Each number is 128 + 24 x the weight over its row's rms, rounded and kept within 0 to 255. Layers, rows and columns count from 0. Numbers have three digits each. The size before them is the row's rms in percent of the matrix's.

# layer 3 attention query, 640x640, rms 0.127, rows 88-260, columns 480-559
105:144130135116125115113110119126108169130128128142121112118108146140104102137145124111129158115108145053131131156134155105172130135141132155108163106131153116183118064139144140106140120130147080125150147145147106176137149140128111125127102089
102:098140104169120147108137085137159116135134164132083139155134115150146124129151105170112093147123089133124112144088177155121156129124145113123142139133126157120127119129137148155137148129151120124123094109142159099163110144108123101121150107
103:111104150123079106160150109156116108159129106142110114107147112138151079161125149112126118087168128140135095122117152093142126158088145091138127111127134125121131143128152144135208123129180102178141151115127105146132103171133165115138119142
106:110110162128109094115102116125123146148133134152157086095136126115148069110065128155080114098142162134157135104112089158100105159149147119115090124150122147109147124123122137116150139149135127118115151157136114116098113156135165139115144137
099:113159119162152158137101140078145114138180174113169134130108120130135102101145154157133133103143114076123140125143120113123154115098127112099124134121121116140118128151138143126091131135115166143125105104133113124146102132127115108120136148
101:152101097111115097108148099120119176154143146126118136185113164169150160162113115112111089146089105165141113103095107120119126151107129107138138135134125145156095155107124151113127160119117103148117122155145138143149071136137113130096098077
098:072116151125140112138108088086178136131128118146126105135098126121110143136098132148147089133182115164140121126156135077125134114116104117136138140157150119147153115158125120140111109125158114136093114137083127105133129156157137137125127149
104:172129148137149151124123141141154137146114130123183131122103132164114075116107106159065140130125172121112099143112170124151128133105163114113136164149106131136140086114129129123154129128163098122103139116164088142135148108104114117127130106
101:155142097095112146159110115148119122142117156132145126147101143112124119165128132158175176147141117136106171154119161103146091148127149158100163197158141123128092127109133097119140145135132126116097107126135145093106148136122118112161120133
109:107107130119125129152138132096109168098147103099106096113152114102082096118163133123144133141129124129137115097157133100110095126141112138146137137085114137131146111117108130139124131148113119148126122149120165091127139106144141121119131068
098:092087120138127147121127140147168103126156155080131130139135102155104094121136098105126130096133151111155138065106107119118165138150067092138110138124130122121117145108112134091127088165118162135180094141127170118143116151154150128139128154
097:107135144161076095103152127152127124157135124121106137122088139147186058114081185128090106141145173126126138122144114108137116118111128088107124125123115162131110150146162168144135117100106113150141162103105074095115140108101128147110111092
090:135168117160150115155141130121087139124112159129129122080075122159152169081148146103126133129132132120071100180192105126140157158171167147141099141112089129119169172150120126142144104103104103107142122189124120143109177119137085147079107142
096:115070136135141162085157124142162124115145176145141137119152090145121139141127102131153114121176128104147151134120136159164141122134172074144136093097156115103101133142095152159135108115101107127136162128148125130130143132133159107102113131
093:156129120119133116119122133117142127124082130125118127127110147151063125101099134148144106147109117162128129133147143127123122132166168132152116156115136137159122125124148096148084108099145102093102123157120114129115134128129135158161107119
090:138099134148133119139133124139105132152136146090190159070145147117167147137124155148096134115134137107158134173146124102151116163085129106156096139097174171110141145132105128126148134134050131135105154115129124100132170131103099143121124129
090:166090164170120110140161134134104161141119131078136151115114105147131112136151142133116146133143134129163137127180128130138106173125118153166135127127119120158112083133131155115116175114107156120148149103117157115144102119169140189125118125
090:128083138137124106149135118124133100105145135148106165135125131111135137100135123150138179158153080080145065126126142109136160087082146119111156091116130093092120142158114134125111115135138131092114133163136094105107131110124109095101139113
081:116159161111181092100153165161142119087136136160131152121113131115143125162070121112152153172090130158173190136141103122156124124147148156104137107157118091095114136132143131119134122143141087118098160128104161136145157133101102124121120149
080:156124133127108136136124151146112159097121144135097115093132098172151115120129090111151109141138163057107164136119146168145085108116158132189140147120102182102115136114130075114116141105130136117100141151131107107094137108163176082129129114
082:124114135137154088151156088146125113147123198114149100143114104141107081146150116119106122102134087125149115138119102131155136118130157100121112101106152092145061112107124151124083136090143140102119120114170116127169107110101147153133159105
080:166108112144160175130121127121131150128133131122126130126128142153115100161098150158144131120152161183127108143137120112091138136157131176167131112133117151144152129173115099141146143130102146117127147126130120133168058115146108170117114120
074:113133136142141131138110131194161170153100162131152084147172152142143118159119151168131122123074115085130121146123130120107112158181092131135107115107164109092175109096113124095141128109140106133100116142109154130132114134126113082125159144
075:112143094109090135098116100117155128121153124137101140159124134075125126080137094112095118120143116158154110138110117136110126140170170124068143175156117122147138152091139170125119188147126168148144101113125133122190151124093169109103122082
077:134144088123177168135122112131164140107106145102107160163159095113146148130117136120138132139131109110107124107135110128167184127156130156196136095093112132155151140165156155121163113118137142113142111121087129113148135122158132141098155138
068:125123123154168132201108167129109106112126121101108100126131117067139165130124127163129115114121113153142170106108122123137146161142136075116166110099123151099143156119117118135151130115147177168154120102066122136149087106156107157107118102
073:147117120098072144106082169120170139151118120121115127148145110096153130070155129089093148109110132129150162099102122154130108109094088131130133152140145149089145130154124134103105117141182121138102076145140112129122166145117170143111167086
074:167172099143127126133152174108113152128223114145110126128100135117094102104097103147110104103156134144148170123094140134132081116110148092062148118165173152122134096147186109176153105128118138146203157137142120110097115132130104131135113122
069:165141135098103108093124166146143104139143130151119131151103126109081080144159141151130147171138141092145108092117148124108086153095143090149131100104131162121133130112088143114152144151126173183112123119082102121109091097139159112167136164
067:094170158137123145146125096085144112176133158118141135113113146090137195113066141157109158079112137130128137126119094151136147111095094141127134101117132077148138156181126097142095136144139103127162131129156170143121126154105164152149110130
072:070132129143168117141108121105175129144179148149101111127143125125123149143132145124166153052117150078134134113140115140129155148164146103100142109161116115132102119114135114109100128130142112135094087100089168139118161137152137102104129163
073:141158179105112135131175114086125165133108135096145125107156125130127162140133136172082143141139127146125109161151094120134145153113137119079115118124238099132181142135130090169113108113138074123145131097132100140091105089112096126161126194
076:103085093122139102156133140111118151131122133126127117128131109134126147077111160154127079103104114131101149095137098129166125130158095116120137148126117115150145157112116145149125110134145134070159125109142120189097094154121104129114155148
067:123053135126104082154115109083165131105155097131114101176157126125120132112122110146136154150104119109094147125130105108136092080116159143095107109153127133121071161111132109151136087107104148103096116103120114153125173128140129075131119101
071:171095144126128128177148171105159123122143112110108148123110171124128121145154157086175141101157131111093116177100123134097150134181116103111087096139125180119106096150213103144154103129121130140143123127092109102118163127169136119102115122
072:180136122108089160142131164151128126169093137110136130119142117160127155121129122122145109120174163182099115136141126103148122196103139151174132147116149149120143121084135085101152082139158137097116152130132092141145124143125164112122108091
071:118123135138135115101102131136131130134099119111082082129150150124102115128177139130135141131159108163117128121105113158129068133114152125108121122119096118145137120148143128114104138126117124115111127115126118099129201151104148087110112135
070:119106130137098145119179093109136137112122140080122151125114125137128156104156103149120080109117143153095114127142114142147146153136064161160103087153134128138141098167107135131119139089102129096181150092115164138113148170117181134129116163
073:136147142154096133102080133100155113133081134111125128114128167123149154123088120140104102148121143129132107129153126167149117174129216109139151112124119111105126116121150132143112121153122135134101100154138113177109119114145116113129125074
076:157149130150132137139125130120089179143167181134105105089146092115095112120189161146121131112073122108150122087122133141122153117129137121075132061134160162147131119137121127122099139106136130099136161156119118129085110091126121133103087117
096:143119095167130138143179120174163207107123134112124154122157104100091157094127115153107115103141086162144128089103122125111142109103129097106131098127153120160129218138135125109124145154151175141133164124129118116107104112147155121152171142
088:136140112123146122130124118116140125123145146112147087126151099145144100117171093147119137117084134108120115145094116134105135117136156100117095126141162158121125097148162133113144131130170132156131153098113170084168160094170121156137126096
094:121111151108127125154096151153131125117149126143110123181136120110107105149136113091120171115121134148105132162145133102140105127127125148150087135133126159138115132071078159084114130147132120153123116091133104099111138132146124144149153085
088:118095107096124148124153144136116127160143155111077090113131135123112133102093093150100107083118161097115131112146163089105140195094106146144144119190089131127094107207146119108099129112145157118097116156103162153156094122137095151114134161
099:118095119105131139133116172159110122158120139118124141127165125090168114102159107107076127129117153114107115155131119134102155101158164110098101133147144186175121112123082112128137138170144141192112126122147140083122147132148126131126111120
096:111172142102105115105145126094169143093171137129152094124138109085090110145105097158157112143108165112152121155091105138123113097113152146117129140120161164151117137160147103112111100141112186104160155104140189153138131063143127166117106105
089:152140129117154151109130105096169107092147141167116191122146129104160147151144138137112108143161083197151137100126113137126118123048129137121120164176130182123131151125123140087141155114079118151140087138102167128146094174155119100131113165
090:136113161162137130088128142160068156110153131104092136105168122105150140119104169140109151091175150139113127105155138119134146159124111145124119130143141142151141139113128106119153108159149139170149136095109120117147120139141122127134115127
100:110127153120151137150137113122131135148129112103099129095123122140140179112185149164148097127139115148102187124126135149101131106106126136107113134161126162128102142100118135136100115113112137112107135143139142150141132151107108112150145189
096:116152112113100138130133132141164100080088093138123105047103114156160120135141160168093102159120127125084150157119162108075148100147146144115110144134080171093129122105113124100118096141144107126113107138104116133128104146138119084158169114
093:131140132112098116118129086119132126137185132134141118120128121137138103095115167101142142129145098121144129135156132092133136060050131118180165106182132143135119147149150129102120096118102077156131109117133139110106135121138099125133143111
098:104140130144135165102143114127130141119153131127159138133123166135135115150163112158181094146125144126128156149140149134138099100151137174132138112075136159126113110168101130110138136107119164135102118118124073147133114154130152084105126169
097:130137080150132140171113112128148161138157193129137110112105111134145129143154100131085113123149163132157160122077095117170105126134129150118115129123152146179104095173105170112113141160103144166116112162142138125163152127123146121152120118
104:102144132140141167107102175145127163163149157135131128121123149168152138152138145184109127121168148203101134136127141136111145142105170148132141136136152183130094123114095116121130114152112140158113139135112143110125144123086143105154128154
107:103134122091101078112129095109169094143162135159130161101152161124171128190116160094131123132120080141140116132126130129151146135124107139132126115138124162129076115109136119125134144146092187138145139098136085156109138141135147096087110082
116:139092142128136094133116141124113118131101145117108123157143113120119113079153086103119100136084102126114117094131129149065172133202125092106130105137121109111128116132119156120113107126142139183169123169141153107133120149126103149095138140
106:098126164143145117106187077093118113048162115127153152111099120097125126090124133081178100140135158130146181171089140142098122147059127162155101150134080125130127166119155120115114160094122154188109100140123108114156148095126090138124133096
105:141137118133133108173104127134168106134089152104149098097143150130169146137137115161118082104122142212143125136144112107122129115160100099144162077135115129126092125096107102143138103175134079156139099142148120145162159158136158109131135110
098:132122134095082123122183148124148151079160124159144152130102122101139166137146147128130110119133169164081134142139115166128110141123141141146169142163119156130134123123187170124102094143163115127130140110155103120153108141137080105135112139
109:113162124136098117099112133070132105108135083118150151105094111127125133108122117114099094113107184134146124121080127139104186067150107134111141137132090154152112161123144108174149140090076141134128099129118162112123129101130168139125098135
103:158142102107148106117152150103104141103206128109115118163117086139130154093150103120122144184189084109133153111141141106128143126127137109121152127146138130118098102120134113097160110101104116117112133153138103140148124115070103120116094098
109:088156126106134137090132122121121123120132127124160137139118106122128168128146123127119156141098116126122086115155135163068119153114128167136133132118108122153148135156158119158131145118110129094157147098125134148080164118133116175140130130
115:111119101108103126112100142139151123140126102108142142097161117134130127112142125131143071087081132137134077108084135160120104111188107094118131110110124127148184098088123105138127137120124140139138126127154120104132134150119139152099151113
109:146067123175141094108139101154136144168108143120151152134115115151116166099111113109131117137140186123122133117141179156112147161120187125137147166112129077105159170075104143126129098142149118130092151145128153131089141126105134130160142156
108:078135165110104106132132102121139099142092118124193119131177131144118185113149127141095111137152073144101143124163151147150115116105117133128145101137109136128136142164116154103145094127158086165137145142171107119128113133144109122118114080
105:108129139150127152118086111159134135166120154151184136130119125112117134103160136141129113115073151129140078136133122135141094106088110123133126150129148146130179154140119107141132149145176146174142128129134118147122126123124115118096103118
110:135119130153113138125168139135139137107167122125125104112135100108134076102076151127120136105109168162128161126175124104107077175144165126164145139135138127098109144082086117161116160136143171124176131126155134115076148121130148134175137178
108:122127113096156151131125086117124096127126106147149144117152163129130105092123128138120199138115134157108168112140143131121123170094159145141125136177147159074145145129153113086136080084142132093128103129154162126097114102146132138196118144
108:122156133140095149147118161148141080124093155124109135129115142091143131142066151122066144129138175132137166131119155106107102125108138135167120125093158148087123143163163151145149144138167145096128121127144138175128157127121119171164087112
093:133125121125096106157138125128103128137127139107112137126119130137159141129179146111145152149142144141138160160112128149112131118122126094152132145134140154139077142151153103115096146126136170180112136099157116165161148165130130165143137122
103:148090137093120126128172141117150145165159122110151113105144119136117138111125163114111129151103147066122125116163100084110129123119148145125137106136090152146102089157119108119117073139143110162142143138112082105127124098076143135139121175
107:165145122135090139166111131130134166171131184133086145131154166159156101171155148108106157142134119131111110130102116119147122108138133112100150126168098157137097116118133139141132115159143117136118109166097150118137172124108111163142098148
118:092136133129099112135106101086101140116112079108151157121133154131137103137074098155137154152132129144105103082114108143087154147124073122136127156126109177128147122086087111148108163170127104129137146130134153111100132098168110094161119065
104:141133094094201134105116131119143125128114131114130151163088123114119133104113125124161148157111129136112117140156120141130127095124110100119136125140132069115133106108149136162156089132130084140160101133107120111120151116129139182164162195
099:183061136147145145153158166110163134145159157160110137134103119102119137134129157154136125130174125171137149122152155132121147151132106097177117155136120129115129156127103164137140126136112105115164116144138148173109119168135128114126076144
098:114150127199086127146139144120119164094168168133134112133110112145122116122100114103116130095127155110174130111155161156091126147131160136158123132125099094158134123104103119136057146121154155136104179096100152126114141098172189135113167050
094:172125098138180140143088098124133105116152117105111084122215136152146138122122087154155097109146072125160142156159163135147124111129162123105124091118147118160072137118089091124108098163136101168126132125152129129068126128155075150103093151
100:107107117113161110119121137138136098108144152121124121089094143095134109107103134168131152119105121134113103158123148078143126149130149119155149156127142149151137143134118158147139127118111130145106113103168148147154132160148115186090119119
097:096141125139094121127107148105114079124144104086153169140127155130114122105096135119162122148182135144131109118125129136135145176133125076115143145080078159172121113126121131136121161132168154136187107084110162161127145127127120146127110184
096:137177091126107146178120098128129104137175174130142140153114167092143142119148127132143060110153106169126127143113130125104117143148140127120117153160126138131183088113124125149114150162105194106108135139130097174150144124142163144112080137
093:141116150112122111122119131159121130145168119130120098110147112142129143141093079145141129151141134110095139162135091137166082147129150132135136126116128086135153159150127143099133136157104114099104095086141153154131077122132113169116077131
085:150147166129137146127108089051138147108146157109144141172134147118097166089153155069155105095136113142126126149111173140075175165101101099110122094162128110105118136081150106150159106122135100105112144128130105116139130140161080109146096128
084:116149124145047144158164138140119089114104110128123110113080108147209146121141134122109126128099108171131073140143136164134152083099128133122151149126131156107108146155133148122133100124137140170082157143127084135111168130135160150154124172
081:111092122144113122166164097142091160117123086136127114111098134163151083161114069118139087123137121163128113168124161159153116118103153128149145097137132112150134113138112114135125144131137049094142136103132150087149155134125171145138122128
080:113150134099088124149141105134118113084081065108146139107153131130104131128070124101150139129123120117119106131145111097106087163085074164131146173133130120118087109118126094133106157108127122094116127101099110146163092111111092119143144132
084:100110108129109109167174129075130165128126102097096166162117113137126160138146195149115117109115122186091134132184175116153188116081109125127151123109113145105119069162109125138107100110094133148136118109141084175102115118145155141113139109
084:155119153104186137092095095115125174105126101145161113135110119117129106107147070128099153189097148096146155113075124136128142107128158103116126132164136165135182116098133155131153144136105126144116150124134134121130171139159100129139156139
081:099128118137066158104156132144130178151110184142133089113114137123163152126133191136126147096073108155139113101124134163067123175070132156103135108141148108111094157078117138104127120124126169124134087115109157156117130124137156123115134105
079:103127152181138086143091138110149086093113091130113148109106142162113125100161176117138119098130089122104135124121107147159120137143123139152131152083139129162092112105116159145121130106170119091143146112119083164097169145100118131112093151
079:159079134101147139135157110135112147062158116090141113115148140102114137148119114099122133150125111132096171141100130106132124064143124136115140091144082119135165143166092132110065073175119098116140109120153176113111070131066143138139129122
083:134129095105138167146133106154098161114131095090140135099121142107151182141124106098120123119093106153140123154158158148123108153149139145136119136119128086129142175094128106150104125102088111116137125125178131078135094156141130091102096129
076:171090145165147113148115133131119172148132162119100141177156139150106188129154122098145151089101086133126102157126092108140177159112154151121108163100105129156091120123139132127094090132109120173092173113135130128130114127115101099107115139
079:133116140099148111122119107122131169143122121095175159127156146144116134118098103113097107146098097079121105151175089113128145113071150130090124121101102136164161134146143139125097111095093142141123145158100136132101161135136154129160148116
078:165125112127127146118113153138122118140103146190105155077094080128157124108074097110142164126105119127139150101118158151101078115168097080134133139164089118126127085120106118148165168135138074142139124170149130115123141073155144149087125150
078:104145109128171112113156162115159101130151146112088116113146121153099112158152119139125157171162110145134115075129091098146122111108160167097121152175101111141098109106120142129184131141156127117143087184136146107112120162114129091104089226
077:114089111119121121068114129148119165150097162138152110148180136101110094108116103091099141162108156125125051129104160083150102175131068108127085150133148125139153144185142151133153118128116111141114146136124130189139130098106099142153134139
079:124106131114100185140089130163141132128118118114101122171140151140126077127157134093115139162139125135105153128143170156128129116137129067148103118128144111081102134134155178138153122099138109120131170194123134153116177055119165105118139106
075:146165110099177113148134126161113115119098132112115132104138127108097142153117118140108114099111074117153145113142125094161174119167138114101118106141140163134137113111094101121107130129140180116118138106120176188075154092151157134107071129
077:103161125124160104123149095115123149115119117065127115132135091068138116102176122134158139138133128148128086151109127180137163110118143159126094115127108131148174103118175112145136169161138152116130103106115123151139059135182154163146112093
076:089142144134148108139087085111142116117195077122190101115146129131121117129120126134121126146084110126136121090111167138162118142139181114130127139130155126092131126172131131088149111137129113148135135143141117130147097134125131112123137157
079:063144107115092115129132196149144112097101187136097132139108115123139110132146110104143147131094164163151144132169098165162109137097078105115122145126117135089137154119133132111141142151140117158143119132120128133137108134130156130158129140
078:135134164110128129138125076130121142124134127157132135122110141139086134134160108129178154090136140126144106101122119117137091137151145102093126155122188126138172137131163157156116151116148109160129138113099146098101135155102133106126171141
077:148128097118092101120138142187113122104111108148133113167113120106126153113091185131163146141151153104075121130114134149145093126106152107139148125119189148153108139137143134151093125137140154128123124114132141149102126115129111100098150111
081:139121159127081129085129098092143046082123182090124129106126124153137136168115078134144098147138187112131150152095167129134139135121145126125135073134154134109082110127108121138182138093097107149140184106135110090150145108149135135087137131
091:145138122132107136143124102126189134114114146131112102154124131188120132138128157118124120101151138171134138086109084101140110093137151100137115086137112101117141090097100106156151114123133124103136129173127135142176162140119120147165151079
094:159131120085127116071116118106129136147136143125086107141169117128152165110071160124155106144123131148173161091126147099149147120148114133113148112120121093113084129139108125134145120096173072106132168186140125140128172125111138120161107102
092:093077109132120123098137175108144147121099139084175071128156111122142120131092111084103123117093166112109083125135109160089082160136114150076120136093154078149106135142103131159084110175138137137113152170126134124138135110131134082129092147
089:145115130152114133134163134116143129105089106135155132100126109092139157072112158146112120116161063182141193097147146154105149113088119139106124150126127122125114146106105083107106143135149105102127119153164123142108161126117121137153125143
094:134137122148149145124124180098143152130127105113147132094131142087155150079077142118123133108136131119144154127136104141124099130130119079071168138097139130121107157159120100119125077130141119158089157123148125146134185136132134131142132112
097:165121106083112095109138091141124153129181144148069101105140120122151155123108119105161151154124106133120101162103171098166155188117095170143111129116102147080132149149140137137153137116141103133091123136150105167117119119082114115144107151
093:113167134143081152142152132126150155146138100092132109120140120099091075110136126098110151100158128077147098132112106146122175108099094141173124120111127141148131148136097123127137154153149174128111136128108157094152141131149149067102151103
096:135146138119110063138166136110138139124096105123117138137127169156126145110120114087126130133182149154115184088120139161158152099099112168129116088149102112120090137127141141138124163138152113110122115169147162122167165110099113109161085123
096:133129116124071142145154126089138156118128113119139100102103142139144135151131123128136128102179124131162153126125143120074127145070118149195107161127132158132127160187140115123119125098140141084135115153110114137115104137079133134132115088
100:090106133101175142143122137146109168160166133126121151178131116137118157143145131125086105105149119151138127122128137115118135083173154120112118156149162173109154172151120124144111118092132118102102155140120163048173116101118132143146125164
103:137162109116127118146142121129115118160109095149136144151125109119139117140098108160120102142063138137110124177133141123122118147128137119131120143074128157124179077100095123132124144145136106127104131111134095126077134148079136131123181108
094:121105139109148137118164130134107135113133139137138146135146105104087124140143095124160103143090125075159105133107187093159123100117165132190103151115136122137116155135135115145115147165115166166145153117129131110111134142150136144095127109
107:119145146128090100143152120124136079108142163100162103125135145163136115137134156118117114121102148149149152114111167148134081176143113110153136138114151062139156142151084119096163159120183145146137145126133083121129130139096124131118154093
106:138098100107106080141136132096113105126132071149140153156132168128143154117088131099126132157137138144135160129141186141116153128091165156143125134186106156146138148133159126107117137160124101135130108134097112136159168111097084112141155107
100:130134157130144119122118116132117151133169111163115122123102099129093136097169128163116142142140136148111078183098128138108157117123143116112141079119129127150154102113124130116146124110102173126161128137127144085131175124140121157149111062
104:091154139151102074173126138142136123158127096124153141180113124133149086099152164143113183138116171127124133130139154101181112086127155147155153111137103154157130125142146118114113129141116124095096119113097132080167141069123137149129116077
103:135119086143081123144133143132030122128093128130148146136149159102105136131154164108122152123101093139151105135131142130145139158104126149115132165143123125169144148134134126121161150111136126138116136103109147129158057145166105127088134115
102:156125135113119136074109195109141116138159122143114128097120101113146142113122174112146115136101122131133155136117130164104128125117113109131150161125178093095125081164153144110122120102104137131140114181122103126105153088122143186153161100
113:171130115120103135168186127126102126097099184131133112160117104111132135126110134059100153114134167087122155118131153136160145154158116131140141133122177164132124093105156147123150110093088090138119135123134077107125136148086096114132103148
105:095144119156117090087149096104133128152151142109118167089115119123145116141115141130149115127141148114146142106174116105100119090118151117134142166209144134110155122106133123137119185116134121122111142158109135182112131138115135168122139126
109:112164146110142107056147120114124149130163187168158097131111124125119094146119135147139089145130133119143102124103161115152075100107089150118127143113128114117107129146111095111074097101120121137120161170099115142109167129112105120132126170
111:110090142126157113132121085096150122135111160165111151138131105121132153157100164088142117131142093119078137093136159108124145116095115155159109130121139156123100154133130105140129110136131153123127149135116147141139139123155153117093167073
108:139149142128116155102148133124117133136099112109130142059122104160110078114138121125108096129133154093083124130083115142102163083143143141121134161163138125119129074126125124144155123151153123148102142146112136109136124116132131150140115119
112:114167117140142203114094110095158125129119168082126108116126142145107112103134107170118106130189099151164131111117124128139136125127129088125129113139112126101123149123111093186160084113074102113150110212172126130134119157096163126129150158
111:139112130086116110114134154117134169165097102116118109118126144149115118104132149145159128146142116107128083190137137069162098121159123148144097135138113151174156104106123114141098121132119145088088115153125095160131131099152125134118115088
115:097132129137159112108152105141156152129089129103155115186120112136104108077115104136106089114142153118162153154131166133129146127137135104151134123125139109142136170113123161116168094145082087190139103161135136119185135139049152113114141164
106:149119129150108125125130171127144093186114169156131140125116161174167123115085145110122137115120157151132134132141104123132115115102090092128098107155102124123181154153109130150120080095163081126144110130122070155119128133105098145113119145
105:162051134117120149192085112155144123135104192137168114098130152130099140079148120107093151102127118066137112115137129131154190118122126125112163099139153088119108117126121117146149062138139134168132142130145098131115116130090079118147123126
111:156134161120128102098155113129144143130125101132115110177121158134136149138159146160126089108175089132090117147169167138156143122135085131162097123114160115117134128169147122097107079141185149109155103154106163179129123148126084105147093141
102:115131116109166109134114099091125163119106096143114150168154149126079142117113135084133104108144104140153100120094157081110157110124152118130106104119141163148137161109167082153128084064117145093144121103139174167137089125168111110119161093
113:125123128128173145078075074084184156100122137136091157091115118130166121111142106124167083166140068136153116116140093137115195117134095125139159148095081135103119132158140104139116127109135129092116103130104177133141128121155113145139116115
104:128161110135090147161142137148103131094135082161129148037127140131141108148118118108082180117125151100097182144081152143156131152136136115125123134109130129121157112116107090133132153125129107091103139158127059129137098131099184145133113091
101:074142097118137104105100089093145123159124095140130136178144136147132180120109136089100111138112136144145169109095157125103121096129113129096119170108131129138146114123097161098142098108167127089105146128101118134130182114097114133152093104
103:151117154115122110121090093112145119163100147158129119156067137170104135134138150127186188128118092115141165109122127131163124104131106165146117165132138109146133161148086100099105082118118151135130126136120123127105126103109111136137163051
105:141109103114130146109115152131140136156147141112144099170116105145100138138147139144167175121114133115126136105118124095128182137143119126113150110143138124125175108127150094153134170093107103131136154133131125128120159163141130107130141113
106:117160160153111099091194131129100129126102116130139124109082131132146132145141145138122110149132150132142155103158183111126095121114119164186153114174115100091140144116104119137107112132102094159116143134168187125158085106124138152106142103
105:137123127146125092132173104117101166144112134107096123099167116155138118119167106120122105119118141101120135137132142167152149152139149146146106123145119150133153143065133094130139133139146114135149121126114137139130129100165123144111155116
101:099131133111097149126105121088107106126085161135132126108133129159148183147104096151122111137127141156119138108137141123132090138077098087091149127144117154166144116133127116152137163119137045139148141101148146130134147098108086132120109191
096:172130128154148119109128109120114157105112114086139100125140133136155126160102137100136133132109066157137140129126168159122169159173134170099142148136119142106058126097085124131114137151080134148145107131143127139137161149101111123117128180
097:117114129169086089093142146105136137106099140154115152172104101124122140132140050131134146105133143136143139133111141120160138129111102103161134173105130128128138114187118086126100113148069150132081170134148135117171121129067145140106150106
096:119074143160128095118168136133137121118115135139143120143131069120112175110135100097164080132157146086118112085166130097132067062107119141179157142106169126107139117156085139128155137140125189089146145105101094164102129130121102121089127167
095:152141109134103124129137168127100132183170138136160138119108152126133150142106175144148095099115130115126105130144097139129129129130115116097111092122144112125172160162121117115143132138170130089123133125073174140114099098155130155091150128
089:132157143140142128127099136142123134104136132127153100080159110164158106162168133107117125093093095145147121109135114135138159137105100154166141087131153150108126089109165164136136117118139120111120185164183143095149147111162181128117090105
084:152138128127118126140145136126099161117131097102124122114105133093161143106118088077096146176155158146126146140166122115162108176103129140132118143137127156099070173165158100109114144130144121111106134105168099134147140127096101139175123176
084:108116110118124155135088151095109154105160154071138113189113124143112126131179125125110104127136161182161155114124098152105129122129131110111128149114142101124154177152136123127124170096104123086124142152096109083173134164101174094139112191
087:171122122152148137119143111057110137095164116113126126131141112134093131144122113081153151177152158121097124132109182126139153148109139106162131154125150132111173122132130120144110093143141066162133119120109143170093109085140090122129126122
084:123124105156130094121133111124117085108144116133138127155160149126125116155111123170106138120126100111091099131133083155129104109147095171105126121118108143143175139127129129113118105096127121089092105132124154150135092149130132091084141097
084:122144140134133098125123138154170139131143146146159146134154136124143146077134085111145134139127146073136152095161110125106131089119136164109104200134106124128134159126104136097146131108159155117120089136092161121150172141077152094118146115
084:111072139101130154139146132146172119130129155107098167167128110139160149125163112126121134160122160182122101121109137127122124063109088110110117097142104153113071143136142122163118132096091137124100159122098110137114134103116107100103105160
077:100108120174104120103163165140151100127141112111180089135133097160154164142124134112173131128125115092170154128150169139128107118113133143119172092115118145168116090128165128130147147119116160138140114115128122124135195132178148130123089142
087:092145137107134146094122184117081150118131168117141122112143160119124161143162114113166130135103125090132192153127137131173091108179139137113125124146156123114136150118159137103132110150090118116129128122194128089121147165117111065125084164
078:088150112087103075084117113145115127156126156101165139153165138100140105097079134187084142083159131179161120082133112143160130156088131125127155119197106127137171138114124178115090148136131132104120125089131146095139129119139131124088139117
079:114098142124132133143147156096136127139192081112153131154127150113123138088119143128132124115136140114150088099145126158102073102153130060100162116135119160141133132118139139120124117152128106139140142132105116123097146116092115105161169176
075:083155099171093138124087083169133100105118174110112125137116095103146125128122126143126140154136128152144143136099112151117126135146121136130108156085110104129127100082107107142101151148150138094134138139124122100130156088153163140125149094
078:134111084111147146111089117098106103090125119110103140129140133117173124128177121104127151133101124141122128148107124140124122086116097121147136085133105141133131135107127103145127123115111164125100175126143161099120111127132095143147098125
076:164142150131116129140118142140144173162125175123124118111133110109116142089104118119124153173166124162099159087141128126149138138150113120113121085115165120114118114105128131151126143112143127166146147097111127123122108152132154123158133142
079:148098126112152097149164151136144168094151171133131115137140130124075124127133121120142139153129104111147183117115108138144110100083163147121156140140128122145147147146141069116127128117137096111159111107128164144150108101124113101154105121
079:183093125128134129137112179162133145103153125161139116138147124161142128115105188105147113110135123140145130122146173117116102182146154136142187145143143128107145153159166114101114091118132138162098152150118116077154092145099139110134137147
082:191114108131169101141100153104155083102144140109107157124165115162163107143143156133166131126072104099122100104098096111084174118113136138150102127147120109111125109115067068108117104129124168127143137165137159127091101121187120131108144149
078:133147153130150147127126073098155171099135215075107170155118123106108116145181141124144128108121075135127135151134109089120144175129091127143134131094137123124120149145150088123132069146114085102168151128151137136107113119131153158107083091
078:160159105139147120084138113128156147118109090158126080128133100129102108132066125154117133153168147131103144097127094131125104132062142174101112158135153162126085158117098142116142122118149176123128139127140096127149119112148129105119121149
081:139088105141148130139110131114135152121173112097139169119163154116112138137163082113130175096111114151136123150131151164147130161151119141116109096114132133144164139151143132159144097091085076114141136138171136122144138138104118153099092147
078:171127120105157115118115139150151162117139116105126115125103142167139144135077082115067090131122084121148162172150075088139072114153144140124131074142103149166125154160158109092138144113096133157108172131140108158124105146088124152149159120
082:102138139115072127111153110100175135141123122131068152098113119120095138099102162158119159139136134108106118158125154112144182081108123135133112132155166132170112108139143094108090138151114115156131131136100129139119132092143152124123128135
108:108096088110109104089108164141141141131143130106122155150101164163132152072099125162164093133160116141154097111126103118104098159109151135122134123118150151121147115154162100135104109119157174114105145117118110125105135120113098102177140138
116:157138130146174164142139164161175115131102159111145167126145121127138102159116145121138088103158164124183100124100150146126117129108139124125132109140124149151124134114133109136143123142162151127174146153130173111143144141150130140096143148
112:174130167146141186105124108106105111109164174147120139164152138140164102173112123129125121113142188131144063172122133135118128148126110114144126118131112137148093144093131126138145132128123136137132123116095105106136088113165124152105131160
099:101085094159153146146100197150145114117141170087113145143139144090176081124095140138117137111157167112191098096129175136105098143146108151127122141172136144154083144091057130091150117127117157138171113158137157117184149134137171191121200094
096:117102145149120151169107190142166151062105115115143161179138146145117105127152156119092131121132150152139113151161166125081088120093109145182109145143145156146147141104156134142159133075110129138153082135123116153095166139152163142105133113